Weights of a small transformer language model: 16 layers, an embedding shortcut.
Each number is 128 + 24 x the weight over the matrix's rms, rounded and kept within 0 to 255. Layers, rows and columns count from 0. Numbers have three digits each.

# layer 5 MLP up, 2048x256, rms 0.0737, rows 1555-1661, columns 64-127
115121121139154130097140174147135105132124173114196132149145143085112122146149127067124086122112086103123140109150109135092124135142112139140123142141124094109161115122109150091146147134129107
101098134110101088155099126095094111151151144152096115145086117148112130116108159144139116154197101109146132148148096114146153137097138120139132105093130128142122122117153138086124119103107162
107149121129121162115160135108111123141128172107135106117102096132113134161141131095115060143135136082160133127122135101130152139187161125159154143167128122155137146167111104074150126130153158
109093171127126171093155153153123119111167168149081159109162149090081128131129122137130148110112123134119115093186104068130108097134145153167128139160095082135124116155158139079102122115128133
107104140131124151104141199142104137099070162132115128089111129097088110095127094115121128102103159158130125134147141126141158116078126137130193157110124131125165170123147151101115140103124145
086111069171124111152121130099145116147155152142160087125145087115133127150097135051164092166123112147164127146140077116130124110137147153118125107137107164140112136125102122093114150130140097
079119094139135130192126126079138091115122124156132182143137080168106160156155177093182144168147160096155140173175172062154158108152166097162190162191098168129093076130144122104175118171083068
148106169132151121168139157138164119139095115098106124129131096108084164135072147137119087132142161131138133100117085133167130139137124142138165171105115135138154119142114138126098133113146094
092129086104146167099149119122102151171103131141140119068117142140106136127096123113197128150132155145103092114124106138112166112126116137102118136164114102146137145118122125125137134130069104
108123148112131120104157126091151124169150141110112155123093138118094180131174168131086118148119133172105106146180133144097150096128073094133182118125142073143148089127119137133143101123122146
130133112150152114116154097150132165179122165139090120097117144151169076105099174102093139174126154131097108122143146142130119128149116135092130135140145123145141138142131105122120127115078099
134127126149131123121139128130118123129121133127128119127131132124125110119126127129123123144143121125121122133140128126130136122130137109131122130121130128132131131139123134128134151144112099
096131144158093118120129145140105138142082136155098105125133138148139133142136143170146105136160137146081087111142120116175143121120129131153115134065113126107157137156121131104161106112135148
139124152179143112155098128065127101115128140161105119113092105112113109151189165109180115136164127163137092117128131089179158085099173152158134131092149090115125143134127178097146140127078071
097129092185146127120123115153102104128143111102106090122110147119125103142105121097119089149131144127142112098124109107119154102150150148149142142166132141150091118127154145109112153139123136
100137108154155101140149144147159148145136139150152125153121108097113087163077144163140112160098106150128118152133131113120132144143136162154170155149134093119127094133149114120103108141143103
131134119098167147128150126086117121148126150088086146121097087106117135122101133097109132177123115159119065152176090140156150113132178095128083152178123130192146134149155105116121117101138093
132146101145133153122131134122140135130155123116154149143141152132103131090133115120121075110163110123138099110148144150129158105156129140120145164098147115139132131129135112082114134141123102
111119109111142121125155084149143066108100111141139152141162113150149125101131131122129116145155145082135112178149100143089170107166120082126174137151143160174106105139156129127131108155121093
129124128136127126125131117116125123122126127116143122117121127130119130124128137128122125136138128126118132130130135104130142127134136129141132130118128132142129129129147146119127142131118117
140126141145108109129141138098099119097130090099145143128134139110116064120150135136149105154143153157123050157118154115137116091097145106143117120120143095129183161121090120130121181192109102
120116135128131123135164117095160117117123171113118120139108108116100113128122120103175134197139147130160135139136126113141133138090163147136148118129134131156119123141119133120158138139152123
120115143109113101106109085077121104130111127142107168137082118132104167104136154141122130128139107144109118152151155117089164123126112166132140117170120153180106079146116109109143123151154138
085140136125126096134118116145119141117141149102071139074115161130119152145153132103147095144154125146134116139176111154145131081157167116094105144132125133117159091118133161115094150100119094
111143100140120170144109089121097122116106101114158151132080145146133112091073123102125117158134163139162136144120105115125120098132116109109109137149130132191082109142117158110129143134138127
105067082110144186157137116105111140094093129133153077095126166140148150110165113112139148151152123150146114152136117128120127112137100121143100122154184121127130148167111127137101144126112092
135104168107159146151146132137135118127141148125164109110103100121135152105098157136197165119152118129139133135122088172155144127112122167103146125123135139175171071131154119115152132120104117
126124135141114135103117095106139155127120127149105166101113113124094130133162145148138143145124096152103140144182109106127144120085124135173097101143154134133111073153113145156147142102126100
123127133134167133134133129130117122128133145127131126111127126134138123121129129118114123128126131128127108131129127124127141122127128137133143133133127126137128132137140122119131142130130098
140130171159116129137155141176140143155091117095159139130107119132098111137114107121145127157101133130106114087122126111163153092116100178124179130086133067119194126125145114126100135155135103
126148158154129116114171157114107095127153143124117100096086134108120138137124158154138100129109150158118052150145125101130117090137149128113100187159124124109161148116136169113167108140151121
115154100146110132166132157115088123091129102086115107142061121135164152132180131110139150149138117149084086124127145133105173154115142114121156174128141145122163157140108131098109137112135136
142114122124129131129133141130130120095129142128133128127127135132125130132139128127123123156137141128124132125130123129136134135130137133130123147124123124125128128139145144121124127129131118
147138120116130114119189112117137112134138129129121146106130123117147128138100156085120163128130163181112126122205082140090131106155120122145145135179085125120144129137148152141146147112115139
125114139220119140131126199098110126120089165130142071126147149151116103139160123088085113117147096094098139055132148101119212101115190154137124113108138140166098126176111160091085177130091115
106096093137170109155150131126133130139157153118108056116137145101140128123127173117127106114165150132169111135140121109099186124113143165120134127138135149134134101144148162097147131139097142
123050081143138130155164109116131108129142119153137139120122133085111122114111110125162137165112131112164110169174105119117132136158103123149143205133109096148113157162124117132107133162139139
122098133129118106161141126099118113105138117123149082089096114119135114133113149111085124186144122142093152154128132102127127137122146110149113131169123135111132166178166165134145156125122103
099086103149117125116119097078162142126145104140140154114130140160105164083140093130141095119137120146116160113136151118100131131157131149126134182168172171132139093209106139084119162125112141
162148100123140137135132151149149150160121106106154127160112166112130110100119120123108126114098121110113089114119115129134131102135095165150141111114132096091131123148155144119085162147144109
094083079131119120175145124105128108124175111136141095107135149100130137124116148153144103133151106136146140131152154139146118108143129093126148102122128084129097113157188156125112114158141150
119105121127161101112121145117119100133150184101108131078156101140106155165154169112164109131142207143100152149162154112125130151145142149120124176132124121127134123125142156124143137152110088
108110113156177131133128130114161083136094153150168102082140165097133116126160130125146133129216124137139156100135166160102144091182119194145132092189095137135138149133100140130179121163125109
136121134129121138139141125117129121124118182134113105122117140131122126117132131118121131144148138115138128130133121121119124111130133118147147143129136121144128136155130147114122162135112129
175134091131118164150150147120129132129159117112125128111128113153128113129123133116099147163116157143134151121131127119147128126095101138105106129126102102145087212124132100136155081162134148
092078110127106088104129167105134142131183121070110080134120113126104135126126173124143080160116103137154120129091130122147124104118121138133091122126196099155151160120136142122158124108145102
125110112100113131137132155139121149135126107115115136135135121117130046132128177115159066155133138134115134146125126099166141128101168088102093166162121144155119132121108142114157118114131128
111108117152125137110112136080120149129129127174089095171115111127078138115169149083144137168124151125140125126175130097094159132136190151110139166136148128102127150133160133122161146171119127
128138130138141116137136103155107140101099131085110113116078160150142083125127094105170164127123142189135101115109115135194124101134136145102101137130113110142130107114165143118136137086099133
151113194103216137126146149139108137143135130112121100076150139135117166112180099157096131123156157133158134137122153119108151103166112158096117165150132139102100117185115150123072158162132128
125154150134097093123097111134168123163114137169061134121125101146111112124147123146132112105144150129147117202158121159164122166144169136148135099131106108134142138142117116119171166130157144
150143144143104149107118163102083108111134123117120123136115163152079129162090113145155105112111148152111142105133130104118139139143158130151113140144111125153121125122113133110111124149139117
112169069125094134135125116138165124138104123132120130093132143187141126118137151134150140128145120179083083142113096156134105098165163120104134127112107138126119142124099156119109122101097141
145155136150112127155136130141132130121133168152110124123112079134108118156152120096131061130137142111080138142115120127146118138126177133169140124100111123119126097165115131111168175124072116
136137125169138145094100111118116129081101121122134091131096140111096119070140102154159119168127150115157086154121093134114140089100122123162164107160165129127153148093146115126134170115138125
113120127127129131131131124130118117122127160129135123116128130134129127116131127116127127131130131120127114126158126111146132131123134133141128150129128113146133137127143134118151160137116128
120098175119140164161147179138121110131115124123118078156080138086065074120140092099179160124140128178144131187101112104131112094082162146123203101119150130149128171132141135116104101133137107
146110150159137153103126137141129102112119141089158136116083147135144139162137114131163125122122095116121070115132101147151126096124136132152120164089127158165153108146140134121118123163107056
091145067187116118119103170115113119118178127095127115137103170107121108153121139106139109135128097099141129086129160080152139121152149134132122163159162138166117111135076122078120166111145117
131114118181117116089103118146198119135121133134127138174140082133147109155151157064169118157159137127164148076145110141076151157127132181150109166204137114141125137142113130120117148152121154
123128109185163111137177171136163125141124153100110091118060143112146145140119129097103107112164118143132106136111140157080097070132165090127106106119173085143150108133164127108111171080127124
152096108104159067113201170141144119127154171136118090155155136129142128124119112134071128126129144108172108119119116073120136112151130130156151146114161139128119111158130203097142132156145079
130152118123119135185110139144162132098174154153097140104100127115115104117123126156119147132135131092095157120116114148090118115142162133175116117175105135122144122156101164126117142149135113
127142135149138133134146147114113087147149115121122145102097173094124127149129127135102120145116108122129151137142133128113128123115106129101114112088144100105111138121164131124101138122168103
125132147123175100168158168119181105086138120128134152135138169110137138169148120121131159180144191090146145155147136130128129149118133096153141080206119113194097142159096162116140132171096095
166134133106107102123133073139146149103144112090151130128091116127113137072102156132187139167101113124137117084135079108205149067132131162135121116159145064113164136115176100143177135144059110
151131120110182125152145179139125096105118137132098169137125135116115134137171110096131160145119127135150131144127096132116164126139170087151137156162127130115180118114119085121117134114128118
149129141134112132138131178118130132092140142101141167113135150110085075139109113125108091124129147161140068153144172079143169175146121104140112151136114136147156157161121136129106160143134118
114149088117136123135140132075168104152139139158159106101159134120144136125154156088168180187158169098162170146154073123125142140142101166131182076139130111122103138137142141150136182131127124
146097180123114163140103131113104110140146118108158079128095178170151123109091108133097097110184090130151084119074103087134149118120124063134146135127213121210129107132113118086159146167123067
143132136124135141122126135164143100085132135123164116132108093145103139122094152121153129224172210137119119146168088088159143118100104105133149104192141094137118094117140156131160135165063097
129132123109140154129171125120145142112139199146114126094149122099147079171132199088129139132122132136125099130103099171141146125119158126154132107160134114151166134130099149126101094115118107
113126158135134135147177138110118108098151184140092123145079162117121104129124137110093139122159148120108083136118146091127156102124150125157148132127166115151137106116112157109117157145118138
156142125117148102112125119135140094136142160149156156145084107143115133136141114083140124140125168137154120190168094083161124126118106150135142154167130149124099098121147094144140140137142131
130114154241112157146117114137105151125109095115111176102109165141157110065097089163119107130124112137139148144136154123150122139135162179134115196108169117145119149126131117099099134132089138
148152116147138149089138073144187118149153182134193143141101096100130113079124137073141145113140146136120142154181131144117151151115151168096151138138155176163133131160105145071113161144075109
135131140092142154111086136138143135128131126128108152095073126112049135151138097180078152149129132132107119105141134084125110103083144097196109115091170111181118133142126140153113111091109139
103101148115151154134154160135105122120123145115142104121133093142136120145167116150193117171117131141094092124132098121178127122114125119160167166131132150110111091147112164144139110115130134
158149137109135118150111083147129141151139126109107114121106129153146073135170126074090121143124117094147081085099099102139106085129154144127164153117142093154136146102188123126112112121138131
181097148111126145156132176138102101091106121091100109113094129131157125155121126097135130139126137140139073140147125138084144128132105122141173170136084146114160143141111143107106174156121131
134136124130146117142106107126134120118122131110145159091146175146136163108161125150168131123108161184136130107152172126095141085131124127105115166170142106134148133135154109125127170153086063
134137129122127114150148112140080113132127138118136173115096160135126114098179134170130106112130156112126112134112116098134095091100105105152149121144138123129111102116143138077116196139115127
103114121122195137128119142144130108091106123091142108075090143147111091121115120131149133130098144125126152114118140143158178144125153143145155181125115141197143147128141145118123146152163139
102132141131092172117128160104114075137124157133074128128160108120071117134125150135131153171147104143112120144111113107109155148111170109123120121118113120183117169166089126099139082154110102
098125111154144181121177158158110140126106150091128087105111136119167109146155149156142101137130161144166086139135072105129112175124150083130150201126177076126123114161151127130118113176144154
131132096156093108150122165067090139107126166087121141112132149138083151114100124097111120130142101139133079111134141129174139093189154111125127156149127088150159155143101118119161139095111090
137026186144155155121091110123164076066143134083147130102125104113100129126129110109143153165132150165171114147114166081127136141111130110092136162214144172170134154146173124117191127123127126
149154147096145149123116117132150132081111126142156146102160155136150104108088128158171113128102145163141103068103094137145139088140145175133156123104106122130171129130120132132115131124130119
131121137143120135132127130123118128122121135127135127118098130127126127116126135113137123155144133125125077144133152122128124127130132131133136130145135085128125128144131137093146133145107128
117113103122091109135079145103109126117126091143110141118109126138114143102147202125133127119125138174102134166133147150109163128105162106155115114073134091137123176139126087108130159196129125
110083109143100088113122086112160128117127124132161075148121127160143125093120178122123066122190122119159104158107152122104132102136108141154107107165139111154139119167170133128093102161127150
125131133132133144133128130105130100124128137127124127108117114130115109120130131129132110126146142126127098126128117128120138123129134141109139125151144124132126111138130130104131130139130108
082107114150162147113125141108102127121144163131090095147124159163083158124086193093155129161119110144136126103198132086126123152152151110132108122116152121142150129126155117117161163107139103
100129168085144169145163187151131127099093135095118103099126137123118088119116127126125139126112143166135140114134135108160178114081164145159187136086100101152149171132119154095125103126117142
082113112132146145122171096117125117127083118147138099103108115150161136092148122123082129162137108109132148150109125106120142104145111083169122116135201124131110151157137112111109152119105115
113136159098094074193117167102103089157144148121105175088096127089111143120118168157113130118137165154123091110116118088146139106105131157176127153167141124184151149147143198074108164130114120
151128155159111144132115126100153114132103115096148134112114105126096084131111114150154126130144097111157078112110146099133107116125147111135118161111108076136145148134130139125108110151149090
084116140136172149171146120131143115151149158123101099128155135095132123096157144141144115151119097106141122146195115139125094130136157126113200138089148157163156138139105128132115150137135132
163125158154098108153183076137125145121089102080131156150107114178145129119133100108124096192131116121150083129110155105109126150119154154139115130121138135142185136134122125109096170114150109
097109176149118136136123141123155120125130147102043101114128146123144085070110140114135115118136125169145091201146128095128125125113187107128159140116140092168118100110153104127096124132130118
165141129156123126139127138124112129107147168097142138144115114157133073154095112133146094153132139134106122123125140101132109119101142112125134134154123093119158175131110128117172137140133109
126130121126129136125133133123122122116126131127131130125130129133121141129134129103128102144145122131127123129129127121123133131124131144128138126128130132159144133139132149123109137136125129
157078130124123156164173148101117152103122116115166071062092095173123128076114136113112129182141136133093101142105106135162121198091093163162173141150128132113122085129163179143147145122130156
142096131128163107183143142107093078126105161158138156117119142158100098124127104089115166146146134082115150139109105149115124092143168137144141139151112128129134125125130158120161083174145133
168135132141123167130088115160157116149158142134131111134146138163150129107131135136144155167121125152071089103126108175097121111135133117103130099076174122106138127116195106149128115127122134
133090108134156161126120112088121115139148147124154128111149169101153156109115151140139149123126106148107112112172112156076088135113115141116088148105140156163115121145118111121126117101126137
117103111128111142117123184134135140153128123107155109145125126121143115097096149145112131117140087170136079115115149158143111099150127127116157134098153123142155117128122145141107084098086116
# layer 5 MLP down (transposed), 2048x256, rms 0.0684, rows 1555-1661, columns 64-127
128115129140148137093146135158144111129135149117128090142119143096098144109123160101164129094110129136099127150142113107105118135092124138091120105176104114139109098118118171159130109105134119
117138147155151128059105134114084190106143129130126124129132102101156085081142142121116084130125064114180125120107169150074100106110122116094120097141111150101139163111108129129128131115152144
123098143131142111138155135120158126138128160161098159094127107177066116095138147120089116111117135184114168116164141110112122132114158144130125153090098073118114138140124162079098142119092127
148091119115117148172133093167117116116125125126138132086165090112156110103092110135122145085132127104095122141139145138115132129160123188096142086105088134105160144080147119160120132077102138
174116130124126116155118108105115082108130148122105148120162144125125138150132121126121116169155145093136122180146074120125097127153092107132152149139154118179069098122127109107127117152145155
149132142133097071163151132129121133161115105146138154138106146160112148127101177114168119177131143135142092121175135143091120139128119140109170090134096165159150130145113163130105163088153079
086133152114069119147152169136169142099135087115141166147140092157122103163114123137152132151186164078173140161188148168176144150077165117123118135159125151167139087098111112135164139143122089
162129126090139131147134131137118093095109087150132143109165146103122163076122075130132177122177128115114138110093132167130141113131118128110070091092106102123130118141131146117108137114135139
141148119125126117118155121136175130125147122161113145101150137145139100108142136117105111143175175112090088132107152113133167151132123110109170115118159092143108116124120128146107122118099118
077095151104100135102088144150174152206126118149084115170107115153086111136157174140137162108153149124108106110172159120118153087137120141141102104122131098134103079136162182124151177085125135
102103110117125137142154130152169096143107147182121139140137105133093136140154127134147133141138118149142084105123154130107168117145141148115142145113113115074147107128085139138149102146150111
120124130127130126120123131143130133126122130132127130126130109136116128132133139119124127126111131130129137121133126128129121129128120131118128121131127127128130130125129143130126132126127129
133109122146125116118134127111134137139153154108108157107148145124128144118128106114120160141125134134125102133142146144124160143136089078145127144096153166157116142130102108126158101178102114
125117100143136137134108155145160143137149076157168104129142151180135117136125104134131127120093122127161102122167145162165116127078107126125131084146170134117141123155117105155135146144126127
126135117143099146139105149109120148184172116097125150128132117177141137127132147127146102159129117150168120149136119123104102153157138087098142122212183139114104112139104112131106100145141158
132103156144101160126128127093127139084147108112125150157112118100099101103150147132098091145138159128127116144155129106099163130132136133106112132130160138140123131185153099135125121171138114
128176087125133108172191162113163118141146111123141124155128157109150146098121088144151168098152167102102119202149142133177136120105128166163123112144112114126130107112090142078119136132096160
125142129098145159118150127148168122121160099109091131154140137153135127157142117138120119135128101119097142121124132112151100144168142151154136101126133121100116140137092145119084111125138113
147155128156138086099117168114108142132103125119150131094175165145116132129117128136140112081111141168114133109140172125118111097172162149141128149089122128105154157145095164182111123128088138
127125129134106134127128128130115113127130128127128135139129127127129128123133136131130129127130129133129126125133126130129131128122124124129128128127127131133122116127128128128129125124127127
113107131120159164160124114189151158087101110139114124122137150160112123088151094173147125101123130163115182167157127128131148130125121187118111116180159140102074102135158139130129090145121170
109135110105151158149135121128120167119120088139126116135111144159120113158106141089105089116118125156126151141128090152137131131105144124135155127183154134101133127141116121124120088162148158
162113170135093121105104148129150060118131110116134143085120135114143155115143072150129116099139116148110111102054156138120138116120153135118117135096118109147138125137119114118158101147063121
182070128117090144157110152153151145073138119130105141133134155139101135121132135142133109171146121095108099126156159148138148125119127136131113078168154163113080138124135140108136169169166130
126080124122126110131144161125098084118131113147112158156118130135102162109162073151128143117168131103104180177099124129187127142170122111128149137130141150131085121105121137110102115134106184
116133146077103098106147110115183117108097125148161127150105101127119134108098168110138134130133096141148119126122118090127158134109150123171168127139143143135143196127112137152090100160102131
083101126134130129149117079181125096102150103116118154127147167101137131143078131145126167137137126143086124089144098167153154152157119146092135125140153096107085081122153114120198138149097085
169126130126126139107107124125125094098128093173132134133145138138153120128111066115056104125132161114148142121107144126149121145134156093131094150148144156084088143129125117157138101157111114
123134132130114119122124106127133127126127123144127128134134112130124133123128129139130134121125126128122137127126130123128125138130133127132124124124137128124136137122130130136119129130138135
101084134119141177118125127117108132155096118142058105131095150115144133112138094171152109164098090172106179155111144080142128112104132114104128098109192151129092131121144134087093102166086123
139146125129146131154130135089114142152146108087123097122113120115113125102126164129157133144119110121158143136131166107062128113127128122079145165140154166152171127103089103155135085131154165
142139120156096091142072058128113122136212111149103131113170085119118148105096140129130153128175129130121108140132132106146159150146070139123102132135142104127138145127160124130116105175109112
115127129129143120139129133118134128127130126127132125127128125126128129134131129102130114145122129129127140125114128140129129124130143126125128119127131143127116130131128122128131117128113128
131112134106099107137112134146130146122104112165117103161083126142148137113160125131147111168107114153188139107155101121136114178118121108133125134159121119141132156124135138104095110133130110
110106112128080090123131131096117108132172075126141102129081098093092125180121185073162110180126143096170137076103151143139121183128133104121128100140171151143109097146100134109136139128174114
159108163092103086162117122113104123137154083141102142118141149131129115145104175117138127146113134143139127084194139109069090160132142137103155131115131106131157193081157127174145140142117137
127148140095093090117128126152142156106099165162127127091086149169100131096120138144095133096131154065136135146110101084128125172108108133150108129151140135154105186154140134168109119113142126
111108126084159154157122145149102097100150141128126181111132088135117125113150116135132125123150133133122098178119139129162167121177125112170121134108152102131143097138138103098142051142116098
132126122125116108087150161142124058085088143135115158072134137130129166149187072116124168159115128076110137145123115100152103125118155108113137118137128108097119114089127142121110124137137107
058087140129118118075120131100135177158063167122080119128110150176101136142167145144120124111112112184111162133148158094161099161089169115133098130131169141117104151123124117134099118123130087
111132138090147105097146117127128097136068084156092199119158136126138117118145145126107143137073120112152157136103123177159104123141111121120096137133143126144130098114167152100106107108167165
144105126119145121117083117106149140104094094124160117210127104120130116153131178103157130145185098118193134074175149128076106142089179151107134111162142142179138150153110097161058190152159142
102157156149103134125115096066127108156142106099131090157104155123113154102188123169183127097089110103144150118191188123124157172085097155084099172123153162127126188113138103092124101147101156
138129129129130129124122113119121125113133128130131140127137128126120140118142128122121112122139135097133133132132131129136133137135113127154131121111137108106122122120141116115134117131125123
119082115103127162138102079092142092125145083167137153068141098115157096127154140129111171132139058151140144107085128161097107146149090168119128106115161167179119106126109152134147095169161075
090123119103089154133147128133110106136127143131092089134123121156131105143123166102170095181125101158157131162136156121140106113100154131111133125180149131143141182160137131158129158134156104
146127133126137120127104076186132161125113147141098145133122148150154126124147142141160129129164134091129129125132160120139187150123108153105131137114128133129112129180135114147122110167125094
151110081102135131124119089137090139141179090083142161143122112137132156129124132140137093112088124125154095128156099113140150147173140145155112182152107120164180116121143132169087142068108149
127119155157141110161082098116158110104136116132119128125168171138150101110119130160119128104138168145143124136120116110100106149110150112174145139100129131137117131123108126105135100133109158
172156137110108081140131169130103170126133129126122143084120109122134138123118110120125118135138133129125167139126132154118109098161107151110152141136106125136116145157186145160097148127136131
128127085129121107125127134102165125128135133130179140118174136144160167140099150105143102156176133068099164156107106151143085150159100145157141127136148132091143142137106156099064106154107137
114119108153107114151164137126121101104091122091125139123151164154158118152134076126156133098156131137097132121129146141173141161159138128131136151086121109098122136134135116110153098149136142
138124135144126112124145114149113145159112101130129086113141078098142091114102114128141149139090112104148122133090158145130141110148179162121156144144168111150126131126128136166127139137125176
143144145112142159125165139095109115104126140140127139107096121108158154124138103146114118118149166101099143173075084109170170130167116105168134095105138140090146103117132126145152083131103085
132141126077120119133170179140122144124111100118063163136153167147121126138126080146139109137141091173108180185166104175130133134111131108123118138114074127146182115121132115141119154081171171
129134130133124128128127129127120129127126127130123132131126129116123128129130137127123128134132121121127131137125130129131135127127128129128131129126127123127138125127128134122127123122130128
086100129120123209144168110125122114104154085178108098131098154115099126134133125116116188149141150137137158091139078135171151132171132127141147139125188170108154107196109149119153066128151124
105164104165129154116178109137121123138177119134142149170104119132115150139143146135099128162152122105142131107135120147146115138142122142115121137160148170105126168133123109121132111115131112
140141097156158096123125118145144102147160108106119133124132142130135162136134154184156128163152137161118103150135140109113116138116102161110141131116141120118085134105102121133146129141117129
149144134070102101106141135121119110134102136107105178117140081151152143134080151139119126169125136105120128127112112147135135114131112100151102154120175145151133137121172193128163099109178149
101191171159153159108148150151107106086133152091125173172152149156080108108102155140094091094129147143154078146188128169105116121111136067139116150155147133136109119172147105098114079159143147
129092132104178111174127114143129130124123107151118124169133149138129147127151103088107140100139139162187131090171136109127106109158125167124126136095152117111055124112079121121163101135162145
113125115167102150157164101124087106120103140162110160120127141125135116116118129095138140146114109118105118165109121138143138156132152129134151119090118105157109101143126073105138128120116147
176107149130135118172143115171085072125078118106151107149150135131113115108041117156118139118123121130146163167119106109164093120105073114156115130142133139139152144088143120110112129118140109
161150140150200078130087095130105130133125161093143146122159146123194206078062137116122145133123121121104059100133111128152135172136121142137094129107072114145115148146124109130125125137152139
169124149118109150165128156086099119083144113115143123141079145126112101108140112148161162177133123140158105101169119145129143118088142126143110110144159142114108119119117074126143134129123159
071106129135126134159191123135127135157192099167116101098151134128120138127123175107160119151155147151133116129110122126121141116162129126192125126088113095126109110067161101123105092143134116
118142119126086122162126156145107125125108101087132120127155081100145119123123113150101122132147135105064123136167141115118168134139114122104120100146119129116111120162139137165159127118122131
102123156179146076135131139126154131161128130120116137154146123111147129120087147091150138110104161169140129127160091143147140115138120135115122124176127110106085155092105124133111135151173128
124165082123178132151056121094110110151073162127147147131139143119082130123084149101146149127143133148133111143086153114070173119143102154189098126063066133117122122122136141083131117094076101
156132153089101105146141123159118116094166110144151149138177108120155129113097137161094135153136115115150082165136112185174139108104091122151135114132143090126134102116125127134089143120135152
168139113137108083133120119130111116126140117129123112147111169096137126124122135148097121131156166132158174135147083120109146109169172130107142095127128126152097156106141153097122125071103105
146092093174095146119123141103178148151104116143143121102113148067128137086144130075118153128212159127123139108133139164135133128105116134103114132105126130104151135132123101099161135127142113
081113130122131147115113136129101078144123127150133131116168130111111153100128132168088127131125085107115140141111135136160129172162146124112172148102186122126151121117135160102105108127145134
154206148131139163118150139150165099149121119122132082160108127157118094094100155107191144103096123122136154108105109159140126140135168147143136142143156121131057137090130129147128143129121143
111144162137148071116113116129106166131089105137159154122102078152130131142108110129147159169136163106165100128108140156094109145144168187156132133139130082105138087079086167102104190069160155
114136137094154185138104072106112105141135123173110137109147142100112125125107091106145135124134163150174132107113138152137122096112154131130136128137178165165133130148109134111111155107086124
148072141094132133131088132138142102124123101092101156167155147124113145111171097167115153141136134090173129105144141173122149144113112098134117151159132146112125157119136132123098109154136130
148093122112116086144130106143125098119135132144114145113115146099123150143139115154168063118096115140132147136106127049110147146081141109134138141103103135111163121136149114093076095124123135
138112086136129097132095102162075088131174124153119151125167076119138144141148128100137099148179140071126112120133118122147127130151120148123134116130120108141111138126160163113124104132126097
127093145136108128149118144118128163155111117114153103102135140121139141167134108117122095170146097149134096156097110128144089149082090155158120110095145144094157123106155107094110149156119136
126116097088124100137127095180131146118130136113127125112153132119148119119121162113162159143127147107182097145097148130131083129161123139080132166188128149178094127106160160116140127116172126
159146137140132083142134118118120099158129117133123136095143101124136105119094149112140149103132151109109134111092168154133141106147132143108132113130135137078113169068118132124111122161132105
121093113129095132133088137136141081102120109117121151168099077068133170143186119090084126118159135020132094143120131181084146139130137137158113122138103147092130114117115165162117135157142207
166117166142121098182151090165127113134122080164128092103152083123151094095120086149166149114107114151153085101110128137155116104102185116146126140155164123137135130171123128136106135120132148
121112148132136133123144118129158132137158111129115171141094126110114156138139156137100106156143099158080104161097098147161202110169107155134144117115119091098108097141106131103145114077130118
053098127140097112153121131153187110120159180118145159154151170203147169128131166150112106099137128121057127146090155129180188169165121127168152123160127086085082148182166127122193185141053106
144142132119167132134135138128153126086100119129080127143138103114105097148167131120117119165141143091133120116141146156129122144121122110114125130101143181124112143147125126093144114141091161
124130132128119125119141123129126122130131129137112131133135127126122131144129130135120138138128128113121133139129130113127132133125125126126127130141130133106126128132130136133120131141115135
123124103124101065130098126107111165149128147134124133147152091121137130098106191115141120107152105136111118146151111140149156114072120138141072138107100120119104145169159158151138092148129104
114121133130118098169085113152142121136167135161140136111153119111110125151132153149170062137134158092150125155121117155158140140149152116142139134138099094157138092089144092158093105132136141
135128123125118142130130134146128134141133125128127128116136129131121133133125117125133127116125128129126127125127129120127123121129129126132127124133115126138141128127128127132129125127127134
123113096124168139099148103127127166161141141180088122127126123074090109088129091155187134127083163093080104103123153094125091103173135115124134164145081136109125125148094150139128128141110137
149161150096118104162091070127091068132158125100093161147191079126120148124105166141100116152133146098108124149109074153122125144176082171110074114136146128135100139178160123111160138121147128
133139143102111120138124133099131116117123093152193153145099146135109104122145132068140113111145095119109124105146150099130130118118150137121090107132130144117173120149125131140106111130071083
133127087103164170107164136090123138152099130107120106077060120143097168127109131122167163099128163141127078132141073171129086139158108107114156117123136132135138123156149163125135153083142148
130125120109198174140123137134124102142108098112123147142149127120134150146135137147180153079151136124133144130149134128100135108126126129146108123128066137139105147137102167166121121116138112
103119140169124088097137140187158127137095121128105131140123114171097132126125101153134094132112117138147131117090163151156127151127170139083139159156091121058133091110141126127143080127178095
124125133113090149184150146127124128139140107163120091169092152141128096142104128101086076115129114140150108124110130156119073115088159067141133138108160127138146136098106130141092160138138130
157128118129142174144168104146111090077140121160104092148101125085100107086146074145089169168149137117101117166127079131131153104126088111132110127108162148136136147179161115081131131116079108
120148141136146108123140124147105107125133181119161149110146116149136133118130084132115143083111116136110166128123145106143093106126113124149167141090103129139147126162141147124133101115112074
130130130129117120131124119116124127124130129129131140130128123126128132127126126129124131129118141121125132120129124131127128128130130105127114127126120126117114128134128122128130129126120122
088114091112088190160140115159145135150145136092146141186090110159098109118134133112098115126133118141140101101115101116121139117149106092141122125126160136178110121172158130126157123131159093
122076136146124142118133150128093099133127143134128136121152133101138167149177107155120105122105129116087104125131144122088150173125118136128160157105119147130108143146163131134104105149104101
170161116097126093161102141139182097131132132131117134171150123121110116106087147109137122123147114113121113133095098117167116136147138165130129110172145107119123124129114118138140140147114120
123147140151136124130145140132121106114102131133067124154152139126094138109142107147146140182124169107145157116138128135113122131174108114121120132160182146121101114119126135133159103123139131
161149112149120131116122118102121151124100124088146104118119161088114163121179154123109136128092136149135129176129118123117144114144116120135178114115097141117129140099148119168148113091154131